Weights of a small GPT-style language model, trained from scratch on English Wikipedia.
Architecture: LayerNorm before each block, learned positions, biases, tied embeddings.
Training: 261M tokens, 3980 steps.
Each number is 500 + 40 x the weight over its row's rms, rounded and kept within 0 to 999. Layers, rows and columns count from 0. Numbers have three digits each. The size before them is the row's rms in percent of the matrix's.

# q: layer 7 attention query, 128x160, rms 0.197, rows 0-42, columns 0-159
# k: layer 7 attention key, 128x160, rms 0.183, rows 0-41, columns 0-159
q0 086:432475561480518511556512452496492512494466497549541495490408491537547532481465453451496477489551526441461569524506568458481503520556518513472508482510455494564494477445507462462517485559506455499524636516462626453518575509576507537529494443488480540458452510477447522450483458505451533586540541569522526499478488509498535504559456510470514547439485503460556466462491509521494464494440446527478516532491586527464524493405491473462535538496529462491414540489558499567518518482544477
k0 088:453467444544545505506548472568503445469487441530574490530502480560522531515541478541542461451506484473573531544484479511512534550533569459502542467455476518591510476536446526464460565574496555524482469529482555458505491455487460483427493525544466462494503499476480533505493418487512445558467464471526549487453515533521448448493466590517584506465477506468515433423573518442504522606402460534470483410505556552437509507490507513553510570459512473500482522499483463474512520512502507
q1 094:516589513562474458523555506525464443500537485431503505490543541499483486548485464519421520469488543484456543506442595541592494494458456540468510470506589520534507547469462518523456534502547522505462497464404506507455455441486505486458544512506548424555497520431503476450460482525521555498479536540475425471524439488464477545466577478466495650487480550527438484494527507475447566509526527490475519509483475458434458471514501528537584474472484511497508493523527446571522459480451515
k1 097:531551404456521452540493457539546519560495547510435484445538460516511505529541494553529454521430507530494509521465475506520538487578526567473545470494563506517496522504499535452483598523480575503548448556477488535362508504456495558527508512511452486539452468482482548502436534524553471525548528487558484564531519460484517531483509436458434574526451500485481522489541546458508461485496494474482492491481514542511459405553553488490563555505456440454528487402485518555471483431466488
q2 099:471452541436483499422471444494534519546501569476511449446473461546514523549454432618562517532504509512473498520529439502514436471531532529528445465499477511562476483499490499491525452484552560518536525498553495501484486469511466509497488495492444514478519451526570464538493473493426465615489477454486523526535442542438533460472493443494543426504473496476547521486515517508526538544495446534457448483536502440517535507451426513552486493606555480506499531502488583412505522486411411
k2 093:396540512485454521446504483498527429525513426507493488557437410521549533498483435538516570510592545517518506484492505473530432502468529516510430453440467484518496522458493524552485492436538579495511510449500541498581492462566474518483502483529530548441476481473520540513462496535527515505476515504483602440510486470491482504464540561520576494476543487548507437451522475523525566426577513536418551544570532449485563478472455452519497480479515475517485430527513511459512541524579551
q3 091:599525436532499450498532491552559538494517519549466472451480472449437516546448479505521549478551412549514451484510498570503563505456527511460458545531503495522491461503577513414493469483566415436472575456485548610556520480541550500537503540532490492475507501507526507470522504501564460497510469578461380473449499524477427540491478516523546532557546541499479528516550539459485448459480551429502547510541493539445526486531458483500568511519498505473514509506466458487501492494435556
k3 084:541525508455513452499505475470457547503585457496547478507411581525502560502503433505425466466529443490534424552470496545503480470519465542528503446479547476521505456502524484436474553507520530476416578527525379520504525482520515504536509519572500483470489503432566448463482465568441511559480493445440453519528469522400474479499489455467479473482521454521495526524550511500487521493458587504503429505541519506493504484514474470549552480524544500489549541403401518528547439533509510
q4 093:553423502450462523434570563550502510460435554490481498434439525505539523498522551506512570528581503520500533513475484489459487536495446559532512489410502571497489483541417456479516550449530570495552489540559510490478494527434522505470427504512489502452528548492523467466493465548479533459510501485517546498439496524474548502522490449533506549502528497499509469456466447557505473494437502531443544527451483515515440486464515548411461467406496525518485452465561356456507452541543498
k4 091:507515537533470495512503463538491487424565543480515442478501467443450485487480488549515510498492551543462571442517487535502473579506466542438475483519493478514466484525472505503505461433495431502580501449461442482485498464528435508481534503483562530532610542477514502487475468549483546475524555452504379494473459482516436583485501482592534457505504541453503457433489556543500497480531515438431519416414466496441505499464513525512449510442459561446440526459500423547450515480514465
q5 084:510524477566557448519522511452488506523483477517473473572544467512470545466521537462453464473424414444479542518511566468479600464539501470444484469483472528546505497515458491566540599551451559544516489453506572540485535515525503540489589556468469540501530536480505486506478515449501475584512487508481660461508541500559500522473498519540488549506534522562572514519439522492471524493473482450558507459549508503513477474436511467538445476509493435456480426479455542526536487477553518
k5 087:531483467473521557454471478482455449472509421500495475526467433476521530498510595483440501392497425479501455521481493551528542574523528460459539499483511475467523549425479461547545478578497497492541399519464519514532466499492430474517508575420503484503547545459523502510500500392492455465474476549532471499435427537531523538554484506485538456529490514522514500461520475545440486598516556459461538512489478479444477461526497496532491512501510494560525381457460526469457571506546487
q6 079:506470506536467515459506382480452534501511503458520522461513484518545475479501493512474439488553450526496532481550428460482452522451520518510500479423532486522539544492502549547450464509517468511484534489588463495446501522520501437480439423462499461469437497533440604435503469604527536529512533505432521470415463526458523519476418518494505532495433550444505486560530504497510471593534510546527463510502469486565525525453495543465517524515519616527510504528512396488527542444459486
k6 085:492484526507546538461558462531493498504493520550520486452427486560505498546547457468527484447549534528486540493554428466486488455498528605580514499463500477481523460493476520455414490445507557550446472487495522519530594476564594508465543405516448502455527462486560559488469483582457476555486506428532514491512538479477481478511486541534513491496499474484470490510544469471448528515525414408471459519529563553577536464483530539457483495509450534482487582516437461533546514500497576
q7 094:478511459545532499512453518492557578489468551492505395485513495509472490467528419584516510491456509456494522490509453464556538489537451449374503533500501507476508535529559453451510500496432464561512508496517506460494488470559422477531500527508492486540473492529431528476529538443495557458463489547578491454497444482524506465512458527418543535435518500516484558456465589408502473438537475472514551479510437481521486489541523435475464595525499552431565501541534438473505522476457482
k7 090:545390578551525488517549479546479447458468539562555535444472571437480529515504457509494488451514427474487443501520483525521472475529513507471426476519468520520493543567511478452562524491507502553473537534479440494427575460419476461511470574501550501460535506498423532434512526495398497476547475434407507430445490496466454520544443528482489482518482521522533510485519537548430496447504483512494465537522500553528504567465546501437507510453474482543463552522535455477503433480511450
q8 084:542507530435488489475525546475449560468468488431536537527521526397475508461515515474472520540516533441523492513463467462473549495523455410459554510519457605518506494559486504484549500517562487455505600515481436467438508455419488499493479535489566504444484457476470526489477535427456460486549488481434501442489488450574513512507506515503452464452565509449450483522475512482553429466490526539494535415520560435510496529538561482503550575478499575528433492480527475516551538542552458
k8 088:508530456449454520464464542437420527496530503519478515471499465432502493509565442509447486452541449419474450487557508517485445468510478472535440494477506429517529541526528474494503492520464547507497489525505457568496456507471573479547439504562576588522520533526473492471533544450536503480527591506539398487522505487487475516548465474468513531557466540395512452472390470501500514508465452554565601517443504547535477474495525504495445564478491539481503534485495467519433529436540534
q9 085:435489529576476573484457498488517552484476576520554488543461468511420532602519432489499525506406473473492505441458446526540548483523535495499553449537466497516463496546499513415534505502484550508471511511467433485474449484568462500522532524465527499472481539520560461547467480469559512515531550502453560576528459467530539447583517487552499511496578496458463495489508568456528503455548453450404471482530491494475519499502506450500513475543504479449440445388536534568527491495455473
k9 089:515543508486501480521467489399482475497459527522481486440495472458484577562417456544553503475577466515461525487496547464551460510532480483543530460447494492526473548512560513597510485498508508508519510489473521533488493452539477503519474502499597481588530525546503419465523436509510578526511488448579465482449452514472567522482535525442485512450456521512500541473543410492522553472523554514442481570433505456518457547547541490503473582526488455561500400523488458535541540489557444
q10 085:506498451517470502431495446491514480449506532523452532494474463499471467538524482513555494501448471507476415475539467477545552505531514509503529568577549520527498474581462568425542529503442459555520491456468509492435465512559385421526493547485458491563487385460541549613486521485509530514532521506446466513492524517463556504530492450536466575498518482528536570531529479492496501568542500542577492494513495452559519482509463487504484526451472423491421501518461496510504534533411550
k10 086:455441520494491507418490456455461480529489461484463454486476537528503513565466544546505548472547505499582496501569485442580554504471533530507563557495471460463494525479549476475562502463489563472447584545468460566466416503454438455537500494517454440516512524520511435505478520505556560404481528467525589457493441513523464445496509543473520547560520476547571476462401487535457420464531494485506578534506471474522468507532436537510509506434491481503487530456509475492539519549464531
q11 092:527496515482512449437516549524476551502498564490521441515550471531538515494452527500604464413518556461492530428514617431536522512473452572499533483474576514488572541560436477554488480488471504483578466474514545474466495488479493480545533529539508459517585489493478501537520524453494474478550520532513425474485516526513416530485523477415458427507540462495547406535498474492430446476472457532473472570458502495488465510499470547461407570496501532523525480508482429500506465484531478
k11 091:472521484547443467469480533505544546501519466480470462495516470527489531527489491523473496484446559558475409501530472473506511534521510553479549494519496457455490558496533436521525488543491472501519449522586497502473526511494466543513513587455552557503545484459439532452533538424510448477555570578435495569454507567531468455527493470541549516577459468446520507493511646560474481527521506552569483565445435511516521520447494445492513537512452574517544520478501506481435595475487496
q12 078:552593557542449522496559484445453465449449464568450539563478492435427475491465547527518469492490449494493511454426424477542593529463503484440514511515451457528504554572513582480518517487480536526449473552522482507470436485494408517503486470554507461516454470490506497506478495576530509448491471515515507444487439479516523370521472549482524488515473506534524570472507531451494490464548512544470447486489484497516441510492470517583549495535400455504542481508496537532508502431544540
k12 080:482571484412518536592519558497463486514397518492477504477440479490517542464439535461472573496554437480534494506487453456475585471455513557490450572452480547407493556531492558585601513439477449515543536495503506471513468585485514534528458537459502465526463534503515569497447508441478516491484524492537503468489547505499514532502473547535502507450542425504476509524478478589477435497528521407560502496488446562518529478483494519494496527490480533534521491511478474528479437522412525
q13 085:508448519530445518507597505488536530563508478430489459534514497524490516523451379490463478471471528468468500413561546503529510484444538527547509481519528507493564529537559486538448434480502505577459438503509443467533498515565496543453565512484460501543589497496494421520553536493486445567488489482496537482508510474473505503503452449537531493448464543487547512561520463457495521487534467513537502469503364419533542513414431478453491489516496515548439469578468487483573508509493486
k13 084:541473465484538511445493553509570507530528445504514531441527493491492474550479509497425504491486475507508537506505513512552498517481510511468580393450515501450519508492504528551450442483477541512467469582532479473456503531478513495495452475499494462471542454498509513489433480565456574430498488572590462438462506497552602478556567493474551571516564532438594464502545477420420547492463438514469478584509471496497522457548522459458486529488467499460552487579461468478563519509514478
q14 090:473483533511522511497448458525556557466498545486507510533559459534484449496540455524428520513532478487503444491499486449480511557517507504568502495478425467458549499531543439516504534527531528444449411452496542528528431523493456492478490543508509563557507491512498475595486539549530477554451425502526485512585470453485486501474500503519499553449541472486554551575574523510502487477537539478533476384536535510565488572539557496543477439519533446401468496534532555500578536454532571
k14 089:431520553522472550498574554537499470476535543515498506547440503431517488465555497467469525531524464443541481520543510454499524522533466467516495497545463479554537484498442478539463509541490542487550556524468483521578489543543447487540419500438482433435486439511469507532504451498486523508454517442468554469479527478514546434503516500495501500452578588600570562485480454497496472557567468449492448469438531493594470549522438443502555517523527473533449484455474522486565516521593502
q15 082:492422457549582493428542522484540434540510545495425440500476485577501521438548495447514469520541421506461536517545536481551473492452482533532483532549451416515497428532530535458557526480478530479535545513427534446504453416498502532462528501532492538532458524528424506532556517549525511510458508484539497489492565471523498467507481486521440422467453576488546514545512499535543494504529580514513526443495499597457516465432503553533525491462523451528484512481557565450536453498558539
k15 087:451546517515562509508516498475476509457524426461486506540445536496505485489553449530493494550524528481479493554500494529514515473507466447518543538502456505502455409439475494466447513530459529518493412517501501482510522491487496465455479568425566465527514454475466549576473615506518470564503544511518548483588453506553480413531500451547546521446467477563514464557504476463567481595426540500514541476540533419579496533493463474589491495526511539470510405541481496499559469470515478
q16 090:524537493539462560480483477468514543443546509459479530497455448446500510404485604491513581519533514498550539553496478528515488597451459491416437505481568516469531469480500382509482493488515509488521499491471447570483490529458534448459522477523545513522489539466499574533493467533504498456418510533519455493498460492484480525422565505509429540509550565506440536478471493516496510478482495512407474528465518582396491445548508522475575513519465536556559473513487489482572545502461482
k16 087:521557549472434451498488418492474493444470491501507534481497484462443466528544492448514513541537444442402534484494487479526560506500469544480519490523551549467482498558502527389515492496450482523463526465459509453430471487498570500467539559487456565479493505446428550494487473468518463506459531428416454533535528478479445546457473455493408460454537521518457450532529464532488494454446481467506475532548466517520471448493479494469471487555500467443443503465471590523506397406528535
q17 090:426456552472446513446529480538494478457501453536478460489480423466536509557544575493458471490484514507486501473457524512523479505474523465521494490455582539508554456428478517467477497531494560575516474521591489542540433542457495509569510515437554518416483496483475469455543520482458485483445490540441503469488502503491437538507574439551452537477478539492475517384486474511468500613523567556559551521446503457497528406546563492477517537473475503540443485493518544515491527558552503
k17 093:499518570511446459446422512499453485492499535473512471512462410471450450540466550574507508497483502501482521475566558633469512586479503492484496480554512510497533429451555560556512495399478523515411499457532449542520534559569522451526455510463569495548507469507525508498511477501512486548490546450518507464476506470553495508453535479532478475511439511456493522515470445538499509472464524492537517599522539469462543494519412484523429497505573486508418547450457493436479536480452512
q18 095:516471438519536442542439553476476500505493521543537480603567520533490502537502495443477445427475450519496489525481514485545488480480522483522446482575390514515499486529463604507508496555505505525475475506468519513505535482572465492521467532540609516560473476568505462439502510442502484561426530506479459549493445458543531545486439515494523470465453482440530508498554504491583490487474531472510446507547472471462530587532502470486544527542477519542483501468462564534492437403527598
k18 091:509435485450516506503432595468513503512509535533487483504460537525458479558410469417536481419552484540470492512456471454475480484479546429553467490479499527496584453466429502535422513505565546497458480607489531494542570458474501520455491489500503515481487437513454450517452478433608470545529481508497469411479439434473530488500456446481505451462469503549530543454520430474531516527484578559518495495511544419522462550446500495482476473514433504465492462453494514514522520497486521
q19 096:486489490482492515461499605514528550533509556534528450524507559563551583502456511478481437540552448528563516460521449472491470482526559528484483494464466479486395511415488492478491443495474481522525506561439504371542489540512447491543456434546514529527515474473539477462436463478549555475525532529483474537547518502484543504554517538493530541468493468510511514500556532491509539419412518527560504530530481434441567590448516491548499472531480452450482580502521517490441515480446516
k19 093:475507564510453561536530501498520435543552448459442405563542522556542562482434446457509577502509527463508480497510562458522486526528473516500529544485534550504456438432456486599509452464528512509538498571466523465462527556509521544517489474542495491467490489551488532430442447502541407452438425527416546463486455508554552494452533497506538456452492482462506497505549435530529503504444530538495503489496524516487548525467560564576550537530535446445506505527529484492541541531490544
q20 089:543512429538438488520482507487423482510513457563436511570493475446508500431521503590494487537471423489447543498585539537456522547527525467485495481493468473465486520398542530420441499502550476529509509478486494545508538513493545435519523520523491522506497532449491517563552510487522426539448516523455495550491493473505496464520572452577555465475495553511577427492431581451545566553513562517542484506458511426499524532526558448459500452500446481496491530450440461539537509531460468
k20 089:526481425450474472509441485503459571486446524467498474504548540488487448454523471516512456487445435484491573464526518470586554493509479493592449491486494546481469614502513455464504455462465506444521458554446474533519538521423547548503458494511531544498529411482615480536535494502545515507494503451534445492502488488573540501411527503512532451483490538520449488434544418504486501470495533464511457456546476475506505497510523518469457458498542462430525526527558478547519404558561544
q21 081:493446559532560511461498517447483489474420524532464509559481576468510539486559488488520477479475509542458491554498568447486486510484492495464587522538538508487395434501523558389491522523484499448488532528386508501450565476527481535494515506512572537466529463531434524503515456568576464429498484462484529511524518493534491450522528518534427447532487521524578536507471525536581459487513562511474547560505442509462419506451511504448485517452522456496453551473515468565441508494471467
k21 083:481582553510509480494470517477493462455452515368462541490479593541492462523565465584570519545469480540467495509472524537485501516477503448503500489520583484506414466511491463463523555529511456520561536490514528494533525532394499491518472550487490487515579478557477498478521517460452524468503466452532533470527442488540507422484473463506484550514435459466541520528491535556512423516501519518515548540492503468457548459431474540465420559514569569487531508492538444518532565557426537
q22 087:529474530509523491534500559504629474512498480514491484455430509491491461492545547478554573489433458432529481472462472500477511446513506539491502492486515517481538528489497506462464536457480499606420527457504507556501560512539506540462506505527548484507514550613493546439502438478503496535497430490518627459517546479552460485433475524502562447485436466493513546439456505548548546527466565511472573484481457490538527537481545514403488510462516508447439572507507468494537520455490443
k22 095:566430531583530455421441539495500455505473496519518555534458569485504491490504555500569455451504483487477509586473521554523549548479450513502445477549563478546554512521509525534485542457470417520531500487575482499577476522464533425437494508548483463580489490489541474533488506459485517492502467423461419470513448556450512529529467461491535513563501480498514529514566526483454496434532477474586514509475566473445504457459509515454429464521565542504461485489524393518527438492495494
q23 089:550495545529470520504473565457518499487516484517508470503494499579536489461492565466529565503505518430503490500467488503434426468467494553556421450489465504490502496586416494486503456429462505502491556515524504475525495470418509415460465476573448479503507568536489507482555440504504482488532564500538498452554515502520518585437505489505503480567428529357480573466472488582449480574448497488513446479501581519485452476475514557493500487526524516502465480562462464522447534550526500
k23 093:491396415484469470480544557507481533518573416476510537457533506475551456506465524430574532492527581484466437558499496472492539500487528452533528463537464523466539510521500504466517485554524527482529476481501504487543444508510528537493553551470453517511482417514492483477537528476554462506496500514568475530551524528475487550480372557492554425488490441476448556538471495436527552505470484493565469394521458567440472488522419496509541538561476539512455439502487543493560515513548501
q24 083:463464441483489536521561518434534472520471497526563526524538486472578560384482553461524573529496503491564500520458478574517569573473507516507428530477493582513447464503505436419477443450499479510528579468413486474534489542541552464535475443496525488573402505561478486512489521495531457465497515432479510471504484503486517530546548524524500482488495446490567475488520544564433488497508505467563557531472490502497511507554481555486516528473601420541490486508499478564449520512488475
k24 088:481429483451491519501484477487540481460500538529505491436508518592507447482449525531455524517489583412461437554525471500511506494484520522432557481496472451461429511534434470560513507472484567441516575493476547527489525471484525439407473543506500545562511527507518408543547503439487466455548439501556463456494521589413552499520464509452554508422567461516540431547532454516517532494476487541498469449552476451533526479525474537524523469485525512505494478461551533543542501492412499
q25 076:545584542535494479515473493503451594441449561438417567485466479495486493411473541550513524426537517467481469454478576502466454504487571462517532511504499530441517454558488582551503464468508473456507496497485493459432517500532508546441531536493477530537469517476524522479528471563427455547527536381433488512565530536485502575455571513457443525540481482493483498489556514498436541434538493469492546481547444503513524495440515494533491527487538505464481502508546446519490452481410476
k25 084:448497537426515497453548468507513524584517472473472501484443530465462407454528580559524521454451505529428436453460476460561555457479468483473491429514501453451471516513523536512455491507491482494592551508500429517577462503502533483483505537539538478503466439529473495506457559443549459520540507461481482574432479512581503448478478538479539497450568474460453516482459500539505538505609498535447469485483468521515592470526549501484448496504570466518483478504540484534514517448401520
q26 087:487531445519490417521531472525519514482503512554512482457507466590453553530503487497459569490433542572525511465520454561523515489522501540484525551566466514459473539565560448442496547499560553545440484506543502479552469462504418555443516493493478524469496542460446549495486532422517474480515468543526522491517486476489481485569552518536558485576496482542569487426510526462528452510503504436407470562597444466548440498519520487488485522490504463516468410520541567481496442479424478
k26 093:507563564566468456548473554486323378504496545583504438438488448513451465460449465511467457529490470554537530495490493470499490458455564457517498492520497512481495595537517524519487531424497531512487578533457513484487513470516453477505471506556488423498505559464541483433486534542482523477490490541582530502473487490448496441490518516479492461487560516516499539497546573481503473546527532538535547525512503523487534484535518480451438498496507558523518475528501468488509483557540390
q27 101:478515418509520519533489523508526574529571482583436494518518494532495458558457477485445528461446461462474477536547487465516539474509537476496491461572394468467521530517525535434506485536550543472418466493440506518505570448527491471472545511526539465520542519494552490468495511441508463547479477501561523550479539426526582475510530554437511516472458511480528442501478509505520524450525555508565474453532432464528535526403424440474417516541435501495461548493411544541522453490527474
k27 100:531425465456574566554466511509521489528446499531495504522497522482572489533476531431554516514488410489599539505489554463525502494567539443563467483502501432568532488464489557543468476545521512454448504502509490484471455491467493499549483555507537586540552476470409435520449536494527483444525493485560504488541434525553578507499506555496520453524530471451524488534550485530521529548467459548523449496476500513523512523503498506460421449477573445485468482581584412491481485472501435
q28 091:526525493547508463511491471536461432464486593556442507451569387489516502482517445467490476599537435568530531482500491564508503517482518432450552543452472530465498459486475594461477504445488488480478522535494445508451569518502472510513569497517515487520497529502505561466488516554442530499451521508534517507485501489479445482472542493464521486551437524473487508537452526522560531489460549450509535555475562574478482537564497552480492521517460562461503536446406458598568527490563444
k28 091:524438516462467465514499467528553475514469537467493541478447494539556533508534515559533508507546486452417558464447480524519473483452504558581508535508424478499531501569492478453524490517573518589497371443468529516479525472474559512530505540493468476451549516505468446539512535468452482512452488409465497529566392526512453468502526461504478397511516496462513522524519481505513505434559541448536427524516522486498476505540502496551478414524443505532529532493518474590521539476474417
q29 078:500473530496547450548498458498458409420577505459495525540482496450472489476511533527413520572603541446473479474427494506516500454474474467481487490448556543494464467520560554558562555487470522517447435501528519457564567599509552511530477468529492535462487437496487459513448471503408413496513527490570489555506468479456489530450474538508447430531459522528506499457402516494532482513439460524492515516452539478461532472513546512513512485524537489536490488560456445518534509475449447
k29 087:468507531536500505548485466493451576473449468486443488498539428470498498465561524540512562498477460558467510550483460562526441450479522437456427470619507570518470492542525501466460507529506542546534455432504497513468490524496514403511555495491457504489512479482471544482518480448513535555499473507454474472565455533483471576550456520489526478495571553473545426499494532412494506538556462478503469525506441495408547552501445426474480433476541473503514573464470493557463469508470581
q30 081:479540530474511504465599511566541429533510423478557471426507572473583522546511458463388478417466492515522496437531483539432529491534573537566559521514471499594473481513503469556524516451465492504500562485538527474525539504507485467492482500540539525432523488490482549456426515437517462431463550512496524492476447449527450454512438514557459511448489565531465496516553558532486505500497490542535478475468458552472496496550526496397457476463503579471506479519494451513505503506515454
k30 088:513504486478523503525482538465481549529529540499515520506567349484516480528460469460505465487483538517522535478509523511392470537534484509486571532518479490508515463586535504520446452502467535485492485503578445511489614483498527501510497483463479502449500545569533522443494469533476537486507568477496544495553465450459467506530497490487525474586414505475488383565470576495500453497456445446506517542492493530549509520462541522502556495481558497403503480437443434489551515456583486
q31 092:457463533538474500451524548498497570472470402522454492601503520474565526497518491552442478522443498546414477611441488574467436519493427515498525538519472486511432419498459512484454518489452567459451391469468502574473528553496479487455488562489525535535577493464514518399503505570502532443489460558479470506449542441522483474466564487473522541493514498479522526568490463480466482556518513448557497504499514489535465477540530497482513505520495527485466517501432442467487547518468498
k31 088:491518454503477466531491516564533532514525532444518525527514550497500439587487467516496544521490449519447535468522561480462524564420482437546448529577502467538467482493459512503587436494580559489531500500418542579482449514402473545513523528544490600499566486551476472465487486522434479439474449523507514525505521479552500495399494490531438470567499528466517523487484497494434435504491474477540500502506433475521497477515427568506435445480464526574494517454461488500515565478511564
q32 099:510550434588544502484491461445504545562467450475525482599519551527522521441547396549527453452468477513513473469553448462532559530477539504556529484489468513497478489539526558506543625508458526493481454557481490544523501441502506504513461569452543440528453423473513522502505514500489470534458475493447471485430455483462532485516454510521515518486463483503493531497497557455461532522599530423527512469530494479523490505489401479449521480541460466495529461485532518549550451391444514
k32 093:518538467493551469547539454403535566494456509573504451474509461476522462468510468537454551447494509518528461540543474425506495489504525499500508471533525497416468515490509492477512440540544559503512569565447467549554554449486515558562480437462435470460414458470494462544483505516483541444530508517550450416497488494483551484514471456459438533490499452516532448499550449507560545550562560473443486574507440430470525497430530576491477540450493474539520432472507538476541507505453479
q33 095:489497517471492441493476484492456498572519522577488536471488500512471447423503475491471442457468434609503392513452535508512457489473495510559558464533492476488487514483493541532498544586520520478571494484514493558496525465556581484567495448481447433483514472509515444579521483521485517547473594524472560541483427459486520438547477488464503445436513519437543509497494494475564492453546490502549476499488494538542518487488531546489464415428494522492522424498504402591547487520475480
k33 100:513556521421480505534492518543478489515467483552497525479457513507473528481384495530451548575464497575529502526481532455510515479449503551501468499501416486509484485470554531500445414492521490486533437517423538489513529443490516515546508480434513519441469529492594493501557476478467515613508583497539498471447457484520559455528395483457517580509475481534464515476549495464512467542492507516498498476494510436521498531578575531520430479479584468547509499499465446538436492591524512
q34 082:450495472523413520530494415518459490539514555556510481440483438475473509481518489535497467528489511470463502543561540519445569436580545558545390467515477485463485509481540550545471452507516534457498504441498538533523511543529480524471513503498421574502473496444540510593517566476501512555463539433457500495530520582478505472548468469491530534462544506456528473471456508474524474452475497486455480588514521373454473493460503487608475458493495494533549467469481560502496459426487486
k34 088:528466481468538514531453481551499500528542444590498511534480502467443521460550493538494470471516508534475483533482472443531473491439528450495542540438563441465548460452530444502476535543465544484523528515438562500491483471514520518522520477406434491531438463541580516501541505476513544512519473494469537535452474494454516437588566527487463465372510557610454490479519495511526543501538572529493544543506465521476484487546448438512473508442474556445537448497522542499573522565571497
q35 090:409557458510517438526456505485541589556515522522472567553553502556513452496474543447418503504552463491481427501491476568490503499512519480471536467483495516480534444554474527545526505535535511485455498464481447500495534476538491437494514511590478565543487429489467536471496550498529544472543525422462479568528489554506443541501494531518493531431469428425499542575521494524463503487529431516577533502496400566432549527445531456497528493461483485486507514563484447497506521447410515
k35 092:521503476480437525448565522508526508537558475468480568437452462475526445551472534493483473509496471441467421489528475443483462515550495501428533486500522543524496468510489552410400407533493507497443505545484529547555527512490513553504488512481429501523478481566493476477425587480475497529512475467429553460521435602526510517575474521466513482520504537484548492571442522518567425485522453533456560509560446505452485528493556523522559499523531487551525475521451464495574547475465537
q36 086:507467528463454444530539483501499527519525519483507563437512517498529532451429484509523525500456526467459406498398512539466457522539534526432518478503479492403462444516489444534449536548567474485524468419494470503519563491498532452454428533510424539504525471520453530499430459478465513487581526518496463522475459504542436491429522401493521430479527488542501547481504455450538483532538461440471456554562496547503546545489535530526448535503579505466498493485547468532483573533585474
k36 092:457519544494443491488493559537449499499544458533619468499495528496489579478489495518451454511504492497563493452491497495532550524542444493507475504534491438532502493569487529507451469502475490533516465470413527520552508591436507475499523486548488488509476581477494498515536491460548556533446441471563506583473548498440552462469421531416496470495542517499533602457502540436489492463529465536517550485552515520579504487481553546515490466454609497524432562444490490473525455576522508
q37 089:509502477482450480553517598491501489485491517488558484520465457489522483494474429549527511494527517457514539504577533519435511461515496432528522488531461494499448504445469484443447467567411570559538547480489508472507446476535496499496547491409482518454542520442470500516530477464523477497521539544556534522478600504490488570522493466554511535467550496512476512443481484456401472468477528407461499517598454485542499443530506480568501510509544446532569447412541567522497498557524412
k37 086:505468492487585423536437487470508453466537421500543519591511528503525544553452497499511467427466563521501491541588484482569526440455477498546545485497466454430521491495521512466624488466478500485465547475414533506530472473517427499486551527528469496502535488474506477480544511514586436459477437524557545525501533446482505513508554518455456409487407567453476536504501508505470495507405537454489483472507446497456531547518479487557522520522502453541487449494498473448460471560516534
q38 079:513507558444479480436474448423442535521500485460475551454526455563522515502532479565524554483505535486507483452494475504546432466490442561496544507547520527456556461488540458467492426520506519526521523412553460508550536504605478518521494457459479515547464465444459512489568444486444441492507514536475449492506488531493414557415499418477496433500509499420474585437457484511445504528505567491527505552470534543541446518555458518470448550522500512518547488531524502454515557488443554
k38 087:458463545530449432520572510523493538550510497504497532489482537534436442527471440450536545555548495489537421500564543436593535513569537523491443476508510454427477471489494525461529446538396530616540517527450536480510533476556510473479459508554488500463504495458465455546491514496436553536464526468568508519458477445458441439420478506492481501518556469543503553468484527425501514432462479501492546524569457479489451473482449444456480493480528443534553512483537512513516447490484531
q39 085:499466505496494478397547495465477456457464499542473574444541573479514465461515545530428502474479538449552519546495513636479467505482536568537506441528499443495502501427468450542493507558512447483565463476478519493527475560504453502484541526500423486614498517465439430603518494472575453524549505498458549526459548477484498577502485489512537527510512484587479534491540462505522515523485483469487503478550542514480445535470479462549515429496546508528461457516529526559450464542532470
k39 084:538437472487479541569500483458463480469431545485511485507510536524489544495492525516422474557458529503477527534521526506478480516495473530548482479403487508482530504491525477482455507548472555442539512510451511366512444544543445517425592395485489480488503519530468456529498509428514491523488447535543512565513508471496527483526465536443507585421539485541555531521515496536502499542511478400406518484531490452497476423505477459520493438449485412559508499507556559524487484574550490
q40 087:591517511584465485579527459437539419423508550492503510498476474507530478441493487511495470504503482429491502481505513577469509574505446510438564600456509513466509516508564490507558456496551472564399464497527541506514449500491492514532511531483558527416496483517522468475467548455582488434517501511493467480483472504535452475507538551514518491483546443600460418487465524472466476466482463525485531546548473517478450557482475483515509430476484501494528499482552541422555566437486568
k40 090:430596521506573532532432464453490477525498602581573489457503442475477524438447473494453497492539474428493464552513455494522440490478493512484547458508525539477466561548546508489543482528496452487444560540534508487523548538430464502505503459509602483533510541487520570570498487513478481484453537533415502537480512539579532518506540452517475426480460538509502472499501520462486378489542502536469489524409483514478482445488558469499547510546452512513561531449497539541492492485489563
q41 082:519595444496527454443455461524508509457525526548461564524566524461511567505507487495483474549505442562465424479466531437499505479483442494518527547476465515563505493571532530451493502536511543478548494529469517472590482466565558562515504487487501440367507474506460561475419545540524506497454488533414420527453510500518527523520460482549435527435470510560515459475517466413526503502464492498442513539466588491454567460500510522522519522539504495491506513463458487584519470484486456
k41 080:470507574496499420485464443444485544451437537429464449489496493577502538528494473523382459484433435545539507503493470493500473455476478498543436561566447503515490443566523509502464450538501539518536480491513398487512495466533524521588471453492478542447456484463525512536476480485537518527483519464501576523535503569451561490490538510533503494477472510446542487435531530462550538510474463471531456515530534518457498513502561531587519565468478558459479555434407550475463529538456491
q42 092:512534553545469545468557519487470463535597521534499540493543469533445478440501495440534484437500548527524490522445442502477457469531505459457559518480436489470510579485451439552549530489507437548521469532464463540423547430439486512463549533554504466493504570525570518472454570577468535454520512475564574457519523500461480474536461461513502446493446484488512502511487499474551503485522508512493547538564508557451524540467546495420580586486504487478544466537498473439505429571529485